python train.py --attn_scale=0.125 --tie_embeddings=false --init_std_o=0.0 --final_lr_fraction=0.05 --steps=7615 --dataset="wikipedia_en"
Each number is 128 + 32 x the weight over its row's rms, rounded and kept within 0 to 255. Layers, rows and columns count from 0. Numbers have three digits each. The size before them is the row's rms in percent of the matrix's.

# layer 6 attention key, 320x320, rms 0.0794, rows 88-175, columns 0-159
110:134097106078100119095122133164111133156166100136149107057139147117076111172093131116135139102160115183144086111109201145139109083100143175131178140072106171144069092115118121114078102127170095154118143194121122071196169140099148173110138141203108124101136178124141115109124121152126144117137099174129096152176144160167125153108176128161145083168184141127212073102096104167105128146116103127123148064134173108128125163144188116122127134137139095158069139099158092170145115164122128
109:138101150166161133101087112117167141157175071120107140114132137160138134163127101175119148101187101142124100142150156107152247064105147171119080154176096118158177077119169109166215142106120134099112128159151135156137097108131118151102141102095107108110148101167105141111104091158187087090115087182113128167114131168141172139125179119155118178146192129172152152134123148138147127152126160146145123062127126182131085056181098139181154111100070126112147169180106176119118155163144131
113:142126109137149167112151140123109148175136115095162096115117101105128150112135172116140122141120123168130088163076187166122155123126152086110081146127086106106127126112160146145127205104089175140150056123120205170098131087059108152154081133168195037161062104130127137102129067117131130120115149163157166121175103121080207128132124130165154121096163135144124124126108102117114180054118154175115164139164136197139139092118118124119108135127127084199142085124121072108141133153088142
111:145124102128088094111198141164095104130074122123163151132150074160208102115110102152135177113159147157117159134158137110145158151106161145101098119055120113071140072114095078076120171146118149098143119116154149060134125163192205180176149126112112201156103111156168110170122116116147144138161137129125129065172132151123077117134181177124093134079138139135158146096192159147129078090180167139115152071065067142137173143192104131160125137101182099133126121106114123109094116099097105
106:102110163117109083099052147168126150166181098130065101164152103132116123132105087133036153129184191128166134098161170108129114156126121106110107097164127125062099106140154095128103201133140172165152157148122161094121144150182099188164162165110145137140138089155177102147150144140076102120137126115167154084097127107148096170126140087105155124105041182068148152103135118164166090132143176158083128136084129135125074103072170054091165132084088150135109100136107060135100139100115095
112:117068167156108130136107084114163140077176109149158163122157100114123168150070162144143124159125150129066096153136120135068123122113138156090162130082065119132140061083138153142126120133108075139138103105168124104147168156145162148137130184096173114125076154101113150130130115094131128074126163064129128147194127047097148107118141102201124143083070099097107082095089113112158118125122081098099128100110123091210162092100159106044142178125189066157160096119110125147086094120135038
112:160126166130155127182106114072115173136107085112148128153135121076156075173114059112184054123123115152091205089130092135143152161157153126126143142103079196134155107111122121137102203164205134109107088142108121144207105148122100121132115131170128138170137087135143171160099105197046113147071119126102124117138145148165148101142132110124136111089137166142171143138130140186078114149161110148116116064076104164153125113091158122146143093136149145093129131175130116166141091078108087
105:150171192149146117163138170075108148201096108113167127167118060085125148104152070133096110142089122094134111165159185078122151090177112090125158117145103075176150135055098102143161127190129104113184125100110172166071119067103133069111116142118144119135115109138137119133098134072095136118122127118120082149135151179153165095163123147110160094101121075114155173133098131090140123149179086113151087114067137151131118170146100114127164106147113115139107064145125092149102119131104107
109:128131095108145114165115072137123077053116169124122151054176170150141116141134167169121131115106105105072159152157160124088042102094149088127115130096123137127136137169126189087173150103065120119143123180140079107195125150122105137121071181090120100143129162130121158112178089097152120107129120138147109140185112095113105203136150095135109151135096129147106124135107152123132148124134104120102107196136140147132221113099131112149116079193169204113077125188088098125103106148137183
113:048133088089130168062098173163160105104143114158143173184148096118137138119112098162078099091094136143138082117130133100145127132124148116107139129122124117152170102181073103157130127100091109134113079122158113147089173189085095121096112179109119115090136150141076121126087142161142179105124161103192134130152161076068065179148079094119096138106061145112078168140095117081095168088084121152088185130178145105146113076115120127114121131115113035143149088151163069165164088128162176
108:105151085121154149118108175139143120226099086110065096111114157130172146139100121082101153131125139165140135104039105170108096155143135127216125074134126097162138125139092108075089102114150086140106131162070160129121168087158173092188164150084098150156134138094094118066069125123058088107128194099158118085100093105136114118180176119144139114084141115126105133133133090120110193181116104107142104133055097141149132103121164152111108172091110123170149064151119137079192102105104117
107:120105171123110138184096145080079121115121096181068106088131121114127133098085053121200111166102121165146092169140119143104128118163156128146160145058099080112129118096122097145128178108049087098091110112146171152129174112108111115112112072124161119158069139119142120146088130111085139114162142104111140116084105136150161139128158116140155081142121173176151139145155132096065096162070124060193132167184122110124134155086147153137159104130167174122160162103154154156134072184110111
102:071159097131102158142136111171144149098172170153165184159175129131141079201123120189108124119083169161137100133217103159143143138141154117117105136121134161133141127169096151104192104142140106144142152062141093170136143159111132144104112153119120161214139166121132092138075127081124096107138146148068172124191122136080164161118091115160098119196085091163138099156163123094171149167119115081158137164086130132155135145113106088067119106121170164134172096172124133096123140116135172
109:085102116168116151132120139137119114093157125120144147108137109112146112167155162164166116100142134133142069111120148122169122149150166184045103115106135145064127125118126155103159145115110168146149109156146126115107137176153115171138136140108123106089126140175121148159119104115096077140198126125051116170149156154174091222058095129152154102132080139064100124161176126158059121128156091069116125098174175132105082164129148134132085122108108110140147150095157202133151136173159141
104:098164143092125158133110111110165066136078130097108085134097154055148150143182122113125147106100157141129088094120120163131156121153131094176161153074153114143104154188163147156159136176149108118144121122110159123047135125111153147155087161157092104174169050152203137103094139102083174118112106062068104088173125146169144097155157143054126114105217082128120174118117167092142153127115184101122148196106118082085107086119176110151146144150114113170098122180081107119140154183106160
109:127187107163138118203134120088135134117151124124104106087158082162141106151128138124147137102111074108151151156124101170117118092061115120141148161129150147076116129127120080148172125163178065138130116132181108129115100113129134106153134070111120103183107150137137108179107120115121173122134141188164123150128143093090135078123147133139137107106059147169149152148142063105056087150107167087068144138122122045158195074090112138124034147155147105110163128146101102127104077098114109
105:134183135194138136120139106115176142095121158154129113117143137154153129120144116115074153142085139139100110133071121181062140092133116096177151154143079088110162149156085125145142164071109127084150109104125142120124125153179159167113073197107160103147222151096072190122143094235126135124124087100120086134173130148120151168117080114200178167085134108112071188130105119119126115111105114089083152152098202149128132109113082131129103084168119154130128136142161103216177185089145087
113:114147140142143141181145126159134098087109180134134156116162149172111098104089116122125097170064099140147153163125084175082193076119149121104147135168134137116139102154132131144108071120125114212100138174105049104123104114171090169098143148137178152093164145122133104117110105150096129142163102140103108101182131136063136156103137045168098172065100107140076191130086100125194182124073145176062198104115138128105167113159160131023113155106124090119165134158151066196113076122121090
105:108144120149082147110089148132107128128091128111132109095077182131129097117172151180179121165113110117074147141132110169131159093170119102130111180110149101127145103134170087154137065140204124121079123123166172130101220133148099111118133106113134087134151149157174149140134147130101107188165105114111136063084104156120123086126129132142109126171142109121137181086120105139145079127124132147184146127092168125120125161087157119121032130172132158179092155149114136130164148180134089
118:121133079146118149116116152127104141138152178142155208125192113146154107149189117155117081156136138175140180076085134129129111097105187085127111136134118084126169094089122123165146109140092148101154084140131112114095148144163162138120130135139159123172181136126147166137176074151106075111153119159202139092130132126066137144088115095109130139198183133115093112141112121126128115148118069119060111112152217167184139118124109094072115105142151125081078107211138108145110085097137170
099:202129077052148121147128114133122143139157109180098080099178107153169155064165077138184123135126105154094125145143147137129111135120108139181131121090110170147101113170161101157162154101121088119124144120171141111118177093104148116194159138149185144114098153139193135122136116108087143160169121080173119117122148137142090063094180073151059100133108117072157172116128157136081152106121161091146145141162094142146133165102143138103143133151173119173154153100072144157108074148125147
112:163077170099107133157106118156134147075181129138160110065176184113136150125155071168109135162128082140120151168128125121145153098124138058144135115184080127079128112126108131056107070137092135081104110121093188128126104121083145151136102143127116144136162145178172159142121121074130150133151107147157131133142112139175132137219064176113133090111162133117094159154117192116130166067151152141097112178193098178112153121166179146171139064186193128134196068130132104195141126088150196
113:127110100125119083153155072094092175136100142099073152105095134116076171138133116091159126166140166200112128094104145066170151110135115161157138126103097084113171157149135086125145121051151167063083168098116189070169131063107148135160098112124149130082084030079085112139101111144085154131113177099144152136052127128157056135143113140131124125126071138139160072129122092096191097097110148147173126171100122088084071126101104143152116142107105129197108122100141155158136122141138112
110:089130083150127179190107148073077069133144130144140140124108112163145154121206199115097158107131125169157147105177142160103136111076083084202166145138130063120170100123163087062128173096139145201115102126159149149132151129123125138113176085145134118154116129205175087120162183132160154154120139105141097118184073131159114186129133133109106145097163096146169100124040177147142165119097096082156129224136094137105129140110115100102153210128110174142130170144136131179164073148181174
110:102102122123050192153128148132111092131130205158109143107099068140166086068147144115126096102108095141085145138142149105129094134119191164144151149159086145125118108092121141108162142068115143118158170208150142105141092131156164085090147193104170075118132147149179091086179100124122085156100100156115098113200130162138072103089147094139074129120111119156129115087155066180097118179115179140121099157115145131152145108102161154098152085125091124113100167192165123107141109181168104
111:109142181140022041093097186116128082153136155163116131103112110138225143101122142087156102127074150145098175169126165133129115141167045069182132068149197128153175124066147255140170155142124170109118112162118140159115122116097100141142063139157150109114114122136208113119183138142153101139175162130107100133089099134149093151118134118097130126143133117095126090103179053131091084092135134120145173080148114139096065109062149140120123159181091157146182108133125136146135116142167151
111:187169174115179163143143131136116131106136141126095139145178048134129117152152113164106152145155147123080193199139203161102178148096112065138178178115167153108098122130166179130108108156090162153157109084141127150140088109216078144155133156163198110092151084116151128110079017112121118123135111104137167136152135128132134154115123176156151111150184084170084141118165140136124115105130144118116094105156156151075117185106164121170168112125122162064115195148130116115167102142073135
116:166130123115157132144144171161151114113110124137148131116126111156073172071182139138178172166158139146185140113192166157125154112075140137149157112106176146100095115125086178119124143120121139120156080174157094177079190127078115140153134104125169217144137144115084161106111139148145131095102198060157116183122070166135120096063123157140140135062109175118079112194116137094128154141120133130106091100064132147121107111126171079122187094087165186155098115121101150105135124116102123
109:098103150074110178165119121111153160095152096115119098077142119098104140141101094117153185179140152093145138146067147104088098133183151130163128124093099097125099146104158146140104127106125157099133163170151145146135134125120139139094119155148118211103108081106158174131163096107117163128112146175125098142124124182118146161168096091132140155156163125185123067106105167174124085197057133146131099101105133036058127162160097119150094113125161181141065149132121145097106143108107150
111:141135146152189072146141048179105155140127166154110109085143148084156162128174119139148133145147156113104135117151167191102152144135114128159153137143084145117122115123124136178090079186146174143147132100122137120120082152107100099133116082146160189142190143118126087206138121161211112123132137123091155185120134136137161068115164076083115122107137123129100184142159076088154169140108093132164146161140110175087135081225169183137095150118136100155114141111098074155148120131120142
116:114139139105152142176175100165137145156147074192156093161131147121128118117147091096166066207113121163179119148082180161155138159150141146107129123088143095098096135144111135109117178192148113118112111159120193117080135116165085136119096120128139114073089168088106116181115191127111173135134152106115120145101138124121096112171099123197108157176105118102178072119083143134099167115137125150117114109117159077130142126189131147138157146141133119133125175046109156090174133121206147
107:138158162165180117129134111054099100110122150129133117102147082178155093129133095142090147123108155141079104112085149103066147110120124118116151146043156107151156085068122110169063144118146135106134143143102122085093093140128130074142101106111094131150126128113089136127145140123186071148141139152156132149083162155114118123172111093148117106103110103056148177119130118127094142083109100079152131115163128092114114081136154119195144080112157144096157140109170138100105150128128120
109:134133114106159137101185117094170077132138132132116127106190065208116171093141139134190121148108130128152097095145134122153073143089158107104171136120144093164133063179123095157134115141101144108078136099151119124158082195129094103113179179088133094098128100121103125074092105106116117097134127114186137143175162136113093188107129148079141146162092100110146129115167123084057180115147163131146133151158137144146131142151166135156115121061151132059083079172152161159075117164106137
109:095115149158140128148166152096149166159154157148130096125131141142077126087123140032128155125088161130080132003162202142100072128123093151156117110148133085172141066130086158139119136190123173144168154138112124114143164078135103124111143117111078134133120102126138122103093116156110105129117156084057107160126093143157089138141124173111134078166124117186136167075145137116130109185149157107097104152165112118178106169063133131092097119129155172109159138140093129083176079109122140
110:142162070116136122093132136113133159152117134072151106144105141109130135108114142110160096104175133117195168119173109148148151126117092132109125159137056123172153022100128194094109144108118133070071152066143133077110102088120115127104127102142101168114106153112095073144120120153093154157117172202142074169084145115107144126158137110155159149189121165173083125125076176160096145183172097117096136148145076124125205071138114103128154179120074074157095171094148118098186161149068119
110:163097128100176125097074122097071197089128079113191085130094144072103089091098166138137128082114125067167099170126118105148140102160120087190091165071085093106101142140106129110107132144130108110125182098149163114171063111072172149145060114089115058104130161078148115141143046111137148166109108100132139126110057112134130102143155117091164079142123103108131124060120113095128114128190086125113062143169157070058113155113158133165123130094173179103129154140146134127154136086123113
107:131111171155110127164097172142070143119138128100128107112101130060159092096163156067125056160137151056090156124108152148140138161157136132177130117133154117172113163131125083171129133151152147120143137150051125099168126129133123170062100109133101108132083084125093130085130072108127157103134152153152116107119212113132109148109206069154134145167145144082122076138155131121131100152144131214128127157115111122140159140115160147119135094111142069149105184105133113129151109176045091
105:081117140175170124098130146110134144104126119074112199119140154133129131075120167082120072225083110096140110121141150098090135122134086113092147142106143147096151111122140161144108074118096071047151158126130160150071138098117136135116179106098109126103139177048121104066140163061141104153118098108110143130152115198147143174182142090098145130165117185144130141182143160134125079152103161095147145138094138175119117102119140164141102169217165162143142136130120136114151143130124134
109:131127106154110180134120159148111075128120118138066118100083129157131123145107167098121131119102113087138152070130182137168141160118162152022127132124140062111168112094127093176147164105166171116154125085121167160152117159151129145139155079174156133134160115096155116133145232184070117152159115194062125141188105192110093117174170197069141140085140119058101119089127093143129153153096137162147137136122126099142118097171090168121139121083123126115129062131065110157126133118122114
108:063113070141135159153160127083151114181133148141118171106149114106123184168162121161142114103158140103119100095151113126140097111130043087095121113165128100165090117105132067151201136156109120165138127095129112128121134130091043106209110093116183109115055093165092210130118076157087075122165110140147149142143111148150110130174107106084130088141133168118158145143103110148100141158126118197141142082145078143110148089123114063176155128107127102111136125069170144063141135138120122
082:091051111134134104170159089085148129079072191155057132115159080075116122109052178142212122070099152137116135080117141059101143137154151142180165126091151154145123115175112102160133155174130113083125129164138125120088124162104121127117218119080124088153116117151128042164111063171174153158103083143088120089072165076115164128110079178130115100125061120111091140126079133091125153133086116128094174095136112101126122088119127099058115135124125102189175101054143120087141154138157103
092:056147112090154095137110148127111124131165128163169129129129140129054083117116103089051146142144104085137110153164109151189118120111104124083103119071109092127151149135148123195162131146129147136167129087164101142164144068161144162165051121154129145114114126144141133148112124114127148129072091122096076173169073142194092131152105158058097079099138085138126097072134159110119094107107152047156124212198114115125159135101156101150100134116165116170119157138117166096083126073095159
094:146088123168126114081104139145172139134110177078086128119137131088174180130127177140163145130124198129133183101102156132045107169152143117208124124148099104122104148135149074138124126140180072114103172145074141171144060084159121136132120137096161183128126099151125108080114064171104162133172142129128130151126196118132132177121156155136146119134139129139128155108108127108135088152140186168165110128112104112146143116180118184117099145113120174151141131056172078104117153130078141
092:138091123142148114187094082104149114130071132115107089128080079146137211135092118136088108084110123153117146115160117053094159174106185106166121108160156100040129083154099121106162159143134148056117072155148110051129114122093062100109144135096150148166129063134120098099140094156133145124074106056165139097140168085107145136160143125139091167116104138196163100124114108130107152166157110145160201124118113176132068061069156138148139154144083145134138120150112119099136162129153102
089:096153074152132132130181177176081108093130121163161170104099145105112112116135117114093132207118157123048124113097069136095094110147142167132143170134172207158096112151118147161119093106090123121096092090175140146146104158070183143152185167097178159125094179141148146178118147106102099068124092146042190099138147122080116117081145138127096156126118126118128147141134162102148175105135096135108160123112161080181151136188150100084157080074087095097070135140169139138105141096166144
086:066168084201141122134111198127096134094131178091111113118119155080128045116128145125115154051129117163137192120057174113143105115139143145132135128155094120099135198083079149079206118137137136171157111129119111139152122110102179183124105129109092146165154126136065137073123148117102164150141151113095095101113129117089088121117175140151077074088077121141132141113151137118138139090174102155132156162148091133169155047096212138129183097170103139114152160076105114092137175082103083
091:103092094115127175150112175104107125149140198141165169102117146119103094151159128114099119077125184127175043093144074157126115153122175132113129109110198125136141146147137140121104094118123179093152171080136090100087145149158170124106132173084023113118160174151156131209144123141111125141184102152147168104071113110109117092134083089207119184116100138135142139138165135096132142164122143108113125078117183091169154054188131117110123088125135127069109166136164144135109164173148153
093:075082064116119105155176142172138141102127129183124122175179111175093092096134132136113131163073143148125073114052147149114136130131187135125176108167146167170156140146176192095107127086104132133120104119134096110137121143186104112125135126158119106140060111153101075158110129115132056108130136135133161142100131151072110123129107119121168127163091110091123101156177154110094144082113098154134193088183144097133113090153138149099134102160147117116165101111167132073177165121147236
101:134113119204100120110078192118124106090121103205133135170138132095136032100176185124110097185076166119115111081170078166129155077125088116104157189081145207178127149156136141144162066151082137153175160115097113122088123159051133110094196118112022108159116169107151100167136142123113102117127113186094124056113139125101110122075100079144119109113102116053138093145102143141127169123098108100066160138140147161164136195146139143075116053082116075165137133118144140135136182148187111
090:090077123128110124125120119103138083146079124138102044088151173100099173114155114122122106081140127118174166159129126087106171119108155169172090087096102188125114135087122085113168085115168118147118149122140145118154084094147091148120139100081102133115106104103100121096113138145184160212129116123147192146137073132141163117161108163136147137111212114154164105156073098120159186166120124155173119124159091101156137138121124158057190165155100140164161185097041114131159170134131147
085:081124137172055135149132138143154133166144133145154091098112078149160179142146100018118200149130097160096135162097127137098141126091179088121162080100135180100126147137127117147131150177104112092080121070145143121113130082118127184095172145106102132145106100135102101119145126089103060153070107178121108095144138194097137131149107147116133110133105101126085161070067088094147116155155172141156152100119151122141189150165109074175102178136091161085109128149110145085105149096212161
094:144156109146183137154162046138091163105127119137104127141214163134137120115096096101080149092150078100160154172156189070154115055119105095049160087136129142138103151153146131066064151187121123131243122172097115111153065118076131091098148039118136119099156094115078097153105126145170124144101128168127139212141148145151177106138176154129141131154157150114141080112093131151147133116096088117178119169099113108059114168091099093165188148134115132122129155137107123158109092138153150
097:086092149106061197151148173154159120126138088192116117152078094130157045185156156185139110175109173090065138106138116171147121125104201130079126122114131175094171116125073167113144111104119142150148117085135095152166136161076063175120187137099111164166120164119065086149163202109080075077128116159111117107160176054117072104124135084145178145144109120075134192170147110088165112076120107094086129105125099110194192100100127142092112177106129154101130119144149103195079129133179131
093:125162127136135114140111166120108109138089139061122125120102132209122161158185179122095096103129113068096156151116193089107123054128094111101122082085122079172080110134140160083135159128194125100144131138109146159142137116134091130137064123160200122108115060075078182057119115121094179112168129137107108164113103124124126156131111137065144083128179162216164120167103089094160149155139125141160117113121149152092072109067117120183093117145080150114134153139111175070115154144098104
087:189122174200168138105119154115120128128162131138129106071128148113096181169132144069170150098136145114198140172158186148163114174202124116150156142128154151110143115115159137094083188097125205166118159090158117112174145123102110128158114197142106113162116083166094169140097106159131140136096088123166125120051078100182090106131128200139049106109085082119093167155091137084151090131129158095111112116128145081130084142147115144193154122161115180162179137084088148107150135127158119
086:116131155126161199129163127178093140181153091089173160122113166112111138101087075135128120148140181121175117118084186107126146111088056099136124110158090045121125105156132130088117214169027096180114162175131116140164143121154121122128118066130148185162150154081102147080115176132148178157067097064152139097113151167125129110100082139126118117117065199093113147117166160125134120081126153106148114119186132192142124092083178132102116185138183150126169093116124090081131130119164091
094:131112137087133101122132108162110151153140158061148112158076148164091158143116169080113148138109145090078139160135127078194113066149065174140183118142175135118143142159142107083171129126179114145131090116149196146096111088142108125085095097159184157125131098160122102143061134175138136122149129145135159141172095202134129080104126144090150097171121166160111145093153110187066204158126153117137085126174145122086136143077168093182155096153116099136124127121068127136100110112126119
088:069118081132114155092155128163108102136160123143116126160137117176131122158100134172082114141147090137114104164060096119142062079099073173178099149110070200139155132137118149226144121119116109108144146136135082152130131106165118120132168162109100131112095151143143099136152070128138120115091121186119174166099134105125108126105124168112133121076135050100150218108127146139140116118108104112181083119102100132141124113107124130114130060148089083146098123194136105121029151107107163
093:178162189096142134123129145139090099180063070091133145105100145118085168159075082103123160087172107102111178140152134182155144147125087136160105118145125116104110095084128093143118207093162171171088117100118136101163128132133127144133121122155131143106145085106102188145091144138115178140154137140159121107201138078135157140154157157140141056102117135166120079093124156120088117114108129103142141184175104075157105136066119142189226119180146141094086105126119137125124100106056122
091:123151124149124192133084160102121140119116135099130153122125100112117166157085140106138090114177088072141115176088133107180195131140140133106083155124062111111101118110101112114131167074175188147125155113142175098161124138103096124114097100143171116137081091115144164115038077152097083117105092108100121175128113089188114200155097131162091061146105141124153117110073166120120162140149168187124109207146128157145110156170096133150105122142110073118110155134044044072097183111115164
085:073094108141113131118109154107143152124113177145166114107076138138143140143152104108145138145119172085160136123120171141087096131144128169106128171144117128097119131104116065128110168170093104131122167080136150127148165145088153140129151110108078063104155114168167112130158152100127143093086165077138155118111149090139113098142056139165180104149075123112204127098131179176161165122104129151112147078128151136173126019100132135171134125116037135112198135130154129079103082129082107
085:180102141057162088147145110135096129123130175151177136170124167142123131112091177153156132123095158159143096150183240111097151142136135128144198081097146111122120141119098117183110177128088110104138121167159138095165094078119095171114147138055117136179152165115136169141098034129125123139134080083074132165127088120109168131142144110146095157160205072123074107163149116131133134134123124094146132093142096150117179173058142089153160144136068153120116122076104096107153176141045122
086:108119152151187162179075168164121100120140099165113140099067111140166120190068100128155094128120134159148082122082096122157068052164100108165139116115155088123116141126117086099137106039114141144161114122099136113148108117078169110096123109099152215121136116155136111127140121144097118121136122151171161139163116156053168129083109148140094109132151145066182179126161103150164113214098130160088207110157206166117145110201151175134119119111123098102146127123111139139106109038082137
091:182156121093180145125134109118144146113117141082131091134074101118126183154078073151148160103109124124162095079108148105110100162129147117134149106111153105099119134204117087120109162089105114158137179140104155148182122128127097146144121115163135110137158108073105109123128143128105157145087103195093098121167112129190103120064151139167150086117134139161112136095092128112066065106138161161144084164109115093176064100156179174149132191120129145138099113168099103117146116076106125
082:149187139115167136137115094113127124101113143153119127124141076159166133162137079122114155096155143116097122175094080085099111142142150127117129157158117086149115079124106110138196139112103083123128141121121175145118055099062104153168035157113183094055088102097104124155137104082188185091084156100131159185091132154134156131127176128149126087131195119127143176155120091131094137165122144143141138128132095159105123094087036103168116103108063055155138142108090102052149166084079163
083:070113142168100101141095131079168147128097195158116142145091142131106107107109112073095137068156129117129094082105166143148121119153101084181144106131063134113132165171162131162147123140178104115126153086144167125126093114121078114139112136116154110126122117198112161077071068122166171226138077121142076142127147091124087110177149107156147097132148116121081163107100049163150158137160154106125105114139102157222067164071172162176138137126085130125173103161127084137125096080141083
090:166092129040086076103084089118153168163172095121185094095180123101120139127109086101134109079113176134106165170187097142143195103129070097114114195131122146096113087114143104104056137088159125077138137121123129166088122056177092132109176090172146102104162127100105155143138097054146147159094147110079134168118104127137137135097078132121116160174087141104159131148190099171106120066147151120131129138178126176099104155140109134172132144165105184149118136099131138147158140100093121
088:140115086172053125092179186059074156101154151112080147160109103120139092141180196135119132086140183163117092164181065118152085140170177136118114069164114089158144138105164144134183168107107174161158140134160122152170140143127153076112136153118167178155160168122099093123125122133228063140122108123150153151149132143150064142053137115122131136113129080121086170152137166094169165136111162095057162123127082145130121105064053182071089167073141110166120085117167160116193180113100166
084:124168101125193074155129167140112152115074103107116119116163137124143119169098112141132148093117086126119127124134157100141156126064091132081078122133104084148105139114095137162132050079133070118099176126103118183120110069153149162106093126209119129109198097158162103072144172081153095191128106149123127165198144173167165146126125104123166098150059117173155124160088114096115092105161125085162105137185160197104145192138140077078134076137071120150147149163098167196104113157121087
090:135160133106152123097192091115106088104161179173203131125149149103084133102144133107134085122086199141138156109175158134101124107106196178167132118101123120118118115177081146093113089122129111150135154088148101121137176138174122145129119124120144097166096175131078178214095104127088139114064107134132152122119093109131065135111118175123079187136086067094158162081108083170183113099130133180085148137095145146147142106162087034166122157132104049092132128108123115120126113142151178
086:097078160110140134178172129173114147101104215104125086091107175113095112102123162121171131162138084099094110100137104126117086089112102130137151123123091105134117150098199068124113150069162100074196123131174218129177111082074104165110075131162134132141131167133099138179162186073155131097107068172137101169102100185151135059134140139128127132196082135086094132171100217070069175065127136128115125118121089096090082161133110130149098117131140109070122107118102157125103137191159133
085:132167157114102155131176119199114109092126171139150154100104120081159128146117115117140130137132131156175104156099102112127148139170076131158114128212110112176123115140137112147108185100117130061132126175150132191152173187143127147118140109113099148124098127116120193122075120068062207147144114115142072124109126160162189099068124163179132136158158092175131129108100132077124140177169133154111123138175103097079145193129116131109136125154127162125130097164067172157098156122129108
080:110125155090170093178092127173184124127091137070121079125122103170140150157145078099097170078170132152142156136132088091142160103123085100133176096171078126156110111124131083104117086085143077137125063172183134147165160114170169178113048086129133135153099105135161103084103135173093188123114114150127095128166132132136093124124109133082127164122117162213106113091117104157123177131115132141160124200203120183155141201132105194161158170147154169133187110110119181126123104079098085
101:119054131178050119086079115182125119169095101138070181162138107118174055177128074120100099096118173150109163116039118167106110103129205143143106101133127131111075120160104109151072180129132140156147159078110135138148106093134106101166177175084101111172092144138100060085136127078140110124157111125133137123111148100096123090077101056164115137129069141092121131141134114084151118120189144132091160117133093115103128137132140080134091181117141087151134163103125143142126179150212208
095:121142147064144100134139130121155092122074117038111166112170126116153147165120083088157158036140142168153116131066139155145158120171082114157129085098069120126106138148159052158116126167171177062142130133103155153150124091129160195169079089069123070135182103111101153128068150114162145178096148154110115128136119159159096145161167151118136088159107102183187155122079088099087152127181135131144123141170121099114086109132110130176181188129120154134153096047101179099154115098070074
107:166169169145164127167126100171144107106144101070143117103132127131113168124123111149177112063211108093180123113163153106119111164136106123169158096129167116145090167104140120125082133059166135120143123110110210188137143101165137138110099090128183120116114082174142157127111162122135149086149174177096130166116125139138139088162154108094174140106165124195106110129137136170148114091162144099148104142125109122197122161161080173166141152139126173128138133123117140101132085145114145
091:057177113215079136187166138154159154149167104144097155153120158109144059069178170153096153153123105179107131152132127171133095112062160128160138142185088113164143165057122116093138119093193206202158133119190145155130102155178173160162125170148126166143106165124159133161091139145125118104124161122153123116140112167117103065060114080137136169091104098067068139153138111086154125107134159162073139146126095138151116128104138114137120132134175227113109129101162138116159121153097137
098:160112113150092132143114132121130077095165182172087208133147116138160098097122096166067126166140107107116115111150169166106095130123129183161116123075138115116131053114161105152114154126078160157123147116151062189098156143115191128160072143078044123128111169121123094196149135136194132141111085171123111081141174068159186078102123154170113145155047112118132166138137127126161102125122140114115155140154171122191147113151087089120093099156097129085102156150152168136110067115161135
094:122135151096087219180119086077130168151055141036101127116167108139121188186135124165113160105132113125131120138137160084129158153115079096146152186134152107097145072167125104080110133173159104099109140146109092148113154095152070105097082117131115119149127112060122155130098061181139165153151131142112112095139146152127103142129147146104132077185095153160113129147076127109145154164094112123161201102057116149137081156102095133095187130163127089121101140088063140170113107133117107
098:121149116119159098082212104138116146144134125098122132149098106140060118114123128083173146090159077117166137195099149107146144116142104107135142120143070063171115092146139122154121159191163080118110114120077093115069188101089112114115149106121206144136136097118106182130176120156172126202098171150101128143147107132178106152075126134118067100106089094187121134063048143116089135144073111126146155146153114162191132147142147126150107185147158145151167125099113137090121114134104144
090:140114166165060134133149125129109110116147143204122147071139154156150078095120134151152125114067097156124089156199186105080093145141129106176135120183141099110152149107194178142211134141150133182152152118156127058083166123187110162128136131107094105125171159177105139144110129162182100087084112117137159112075145097110148141184148150106116170103158184075156159144138134178145137145113135148131142129129165124140137089171194132095098114150147077109155138212068152145090135095098142
085:113095073096136118147124123147128109160109158131149111095096167150162148108131083069129075094147093104137158104129165115130105114109138097172096146166110175175164107215161142120098170082153159147170143106103116209140145139119110097098131117114128076139139092132184121062137046108093142130145100194140115119120053109152150107129124148102097133062210122116114103087121101120086099064135100175150166097191119101138184109197122145086163164124190094130144101122105117191122154131117124
089:154185108125135170134154177096119133075135137164132138132077122171134090095173060120097112187110109141112115098095120159157114103121160127049090170145132192106135141126067173137105114136079149158133126108162146114133115156142149104154159110147078100157175219094138126235163123134098100123171122096080074158113103155087059123146119120148129127140084126065193048167171116100186106157125130151104116069113219139144142144151129126073154078136126158120140135153133132112133134127142184
120:149151179085177119122119179114128122158043104043162095125123147156104255126109193100108124116164087085149096100195127081155169119123074059143150121168160120125135139123159100146116169098161098091148164152108152125102105087142055156126093095122141152115182079129113166088119100136131157148111141109128123189123114157157131096163100174092164071134138145150182122140086098138105119131122152124189102163105111140102089151097132155186145119164108121100096143132080105139141093082095140
098:096161106124160119140140094140142110153173116056138141115095161135132168141145074136139115137138058121119141072114109137161131132137123091131097162084174114136102157153185075135125134091148093115169135165089162123136172086151124125140103106128074117216196102143106252076114164111151153127094182101132074183131117150143087123137149161100124074109191131180084100107098148135091155139122083059140092093094122123113150122194126120168104113149148080142109175109091115124131134123075073
084:092097166158120178100152123105062090167128153064111153103130138140153128138123141139069103111067101104136148095138105132188116112064117146179164153176100103043149053074149093103128166114142107085114176120135170073160151125137075133089177123111125124145109085143060125149144154060070108091162138106106197099118207086138131114122194150091173132114150086175139137143147139123151098127158162159117125099101122131066104126145135081167175116149131118141149111143106156098172145155113132
085:145049146175150113106099141154145139147163114155127139135086126101201173127119151204175110165076140105148138133085157146101088187123145201140173092135102126082107095121095128143109135139134164095125145111131091109188151144124160176203133121118106190144165137224083122144198144103140165123145163151121150142166066129121110128144116093132086141144111102114100132146145109148164111089158090168165104119140174055113108089112118165115160116102105090183115179090155103084115137110121130
085:134103152064182186140164120145104154183174114132156102052134093152098114108174121147134098108129143050125132124124107075127114137207150162084179115116088062138150117088119140136179160103177156119136096096037123156147189120122109122121093045118100118157086154115181159143091110103175115127117066117135132089095211147146133130122149127112101170110119082103139125071114073180085138068159147183162167151119126082101138149177130161168128108123187147143079201082079146142086109131121114